config.yaml
n_kv_head: 2
activation: "tanh_gelu"
norm: "layernorm"
bias: "none"
tie_embeddings: false
init: "trunc"
init_std_qkv: 0.0617
init_std_up: 0.0617
optimizer: "soap_variant"
beta2: 0.98
grad_clip: 1.0
warmup_steps: 200
schedule: "cos"
Each number is 128 + 32 x the weight over its row's rms, rounded and kept within 0 to 255. Layers, rows and columns count from 0. The size above them is the row's rms in percent of the matrix's.

# layer 7 MLP down, 128x512, rms 0.218, rows 100-120, columns 384-447
size [ 93 100  94 101  98  94 100  95  94  93  96 101  93 101  95 104 105  95 135 107 108]
[[102 105  82 206 162 121  82 164 109 134 121  47 130 148 163 111 155 135 176 127 112 146  87 139  90  94 100 147 104  73 124 125 183 152 135 149 106 179 162 158 207 131  96 118  73 109  93 101 149  83 158 142 131 152 121  99 167 125 109 148 115 159  83 113]
 [137 186 114 103 146 137 158 114 156  94  77  71 188 159 137 202 127 100 168 105  96 164 147 183  74  78 101 135 168  79 158 115  97 127 118 159 195 116 169 191 147  94  80 172 124  91 101  86 193 130 147  46 116 132  99 160 184  56 132 104 148  80 184 146]
 [126 122 149 146 149 129 111 144  93 177  86 210 133 116 141 123 140 155 204 136 118  91 172 150 106  73 126 147 114  86 124 167 149  98 104 109 158 173 138 103 179 126  79 102  99 123 123 139 153 146 145 130  63 131  74 186  92 104 107 135 118 129  71 142]
 [109 122 180 109  91 162 157 160 168 172 119 110 116 131 137 123 144 154  93 128 114 155 105  86 110 116 143 108 141 113  93 136 143 243 155  58  76 119 157 159  67 117 167 141 155 109 179 128 154 143 132 167 208 124 152 159 202  67  94 102 104 131 131 212]
 [ 90 152 167 152 110 171  92 123  77 144 135  77 131 161  56 134 144 173 194 139 132 115 129 115 155 145  97 143 121 166 149 129 146  74 120  82 131 146 145 123 124 160 170 141 170 127  84  96 105 106 106 103 133 179 125 105 114 194 178 126 150 200  94 168]
 [164 106 129 125  91 128 111 114 159 173 153 104 134 140  99 113 122 114 129  98 129  90  85 159 116 100 135 133  64 128 118  89 166 132  63 173 119 163  88 113 106 152 135 124 123 142  86 172 129 134 155 114 102 151 124 130 147 156  98 103  74 155  83 163]
 [159 183  98 156  96 115 140 124 132  83 180 108 140 155 109  83 162 144  76  70 169  80 111 116 118 105 149 226  67 101 114  95 105 141 217 166 151 123 149 161 133 132 164 133 112 152 105 117  91  96 197 150 169 108 114  79 140 133 149  91 109 154 131 125]
 [130 212 148 130  90  47 160 103 216 163 157 147 120  99  96 137  85 147 142 170 116  72 135 133  84 151 106 167  97 179 169 104  47 104 159 188 119  76 163  97 106 159  99  91 129 136 103 109 112 110 139 102 112  98 110 127 172 146 162  94 108 148 196  59]
 [ 97 117 106 227 146  89 156 118 116 146 137  96 144 128 146 145 121 148 142 139  77  47 114 132 104 113  94 148 130 182 117  80 146  80  93 117 153  91 155 142  78 121 127 109 141  74 128 127  67 140  93 140 109 108 169 106  73  96  87 145 113 129 145 105]
 [124  83 129  70 107 132 129  97 151 111  80 177 159 151 122 103 141 145  67 147 161 105 139 133 130 129  89  71  92  92 152 123 114  81 112 121 119 140 124  96 147 122 172 117 114 116 125  98 112 162 169 127 129 136 113  65 112 131 149 155 115 144  89 105]
 [144  62 127  93 124  84 147 152  83 113 114  76 130 142 110  82  68 150 147 132 150 138 127 137  97 117 150 135 166 109 135 157 132 129 184 146 137 107 106 129  83  82 143 165 105  97 164 140 142 153 144 113 119  91  87 133  94  94 170 130  96 148 147 119]
 [124 113 113  66 175  96  95 114 111  70 160 120  22 113  78 114 172 136 140  74  95  81 123 135 157 148 102 113 110  94 158  94 164 138 133 145 132  90 116 145 123 103  61 151 129 128 151 134 134 157 111 157 104 113 158 103  86 155 131 125 127 106  56 161]
 [100 116 106 158 152 145 152 141  95 139 131 109  55 163 116 123 158 147  83 138 151 122 121 127 165 120 107 111  99  99 153 162 103  93 101 204 138  96 130 170 135  92 147 132 117 196  87 201 149 136  66 127 164 145 108 146 147 150 175 124 119 197 135 100]
 [ 87 176 144 124 148 175 169 103 142 113 118 108 138 124 184 119  64  81 102 124 162 107 171 117 119 102 161 146 103 111  26 107 166  81  94 116 127 109 141  74 171 136  77 149 136 147 130 100 109 175  94 130 141 173  97 110 102  92  95 109 176 146 140 129]
 [ 92  93 124 132  97 140 172  71 105 144 109 121 126  91 115 108 132 107 147 107 162 170 125 123  97 139 129 126 121 125 135 191 178 188  84 104 153 127  91 124  64 122 138 114 162 133 125 177 125 182 123 133 131 136 173 199 132  97 155 126 139 120  94 101]
 [164 139 163 134 123 120 119 134  92 122 125 135 116 109  50  31  42  89  61 141 185 104 108  59 112  71 139 119 158 113 136 139 160  91 124  91 154  60 152 113 161  72 128 118 200 126 132 120 162 123 124 115  57 110 123 137 111  91 147 157 138 145  86 117]
 [167 139 147 153 166 116 152 139 101 141 164 137  81  86 117 114  98 135 186 135 102 157 152 144 119 180 141  75 134 123  97 166 100 146 107 108 147 108  64 117  85 129 124  85 182 149 141 130 129 167 154 114 137 142 138  83 146 150  92 114 112  81 157 146]
 [130 130 101 101 106 135  86  73 178  76 129 164 123  96 106 153 178 116  77  96 152 130 172 192 114 140 179 151 157 166 110 106 141 163 118 105 107  82  28  62  98 131 106 164 131 171 147  77 150  81 124 134 102 136 158 103 138  98 103 117 162 144  95  88]
 [ 57 101 107 103 154 159 109 138 168 131 146 161 143 124 157 130 109  72 105 139 143 147  80 107 135 123 142 130 142 118 141 119 155 157 174  94 112  89 123 123 154 170 110 132 107 137 122 112 117  60 124  78 152  87 135  95 157  95 117 106 173 135  97 148]
 [147 101  96  77 107 103 151 118 142 118 151  92  64 104 123  34 155 132 115 102 132  89 102 110 155 132 134 130 133 132 146 101 118 129 141 151 108 203  56 145 179 187  96 182 124 139 132 163 135 123 133 137 169 109 155 150  53 147  94  90 136 115 121  88]
 [143  96 132 115 185 135 112  92 133 148 125 127 155 108 138 136 134 150 143 166 200 120 175 174 116 170 184 146 147 140 158  73 158 133 164  88 156  96 116 118  97 197 179 138 141  74  94 168  92 181 138 139 115 151 120 147 138 121 124 128 156 147 142  40]]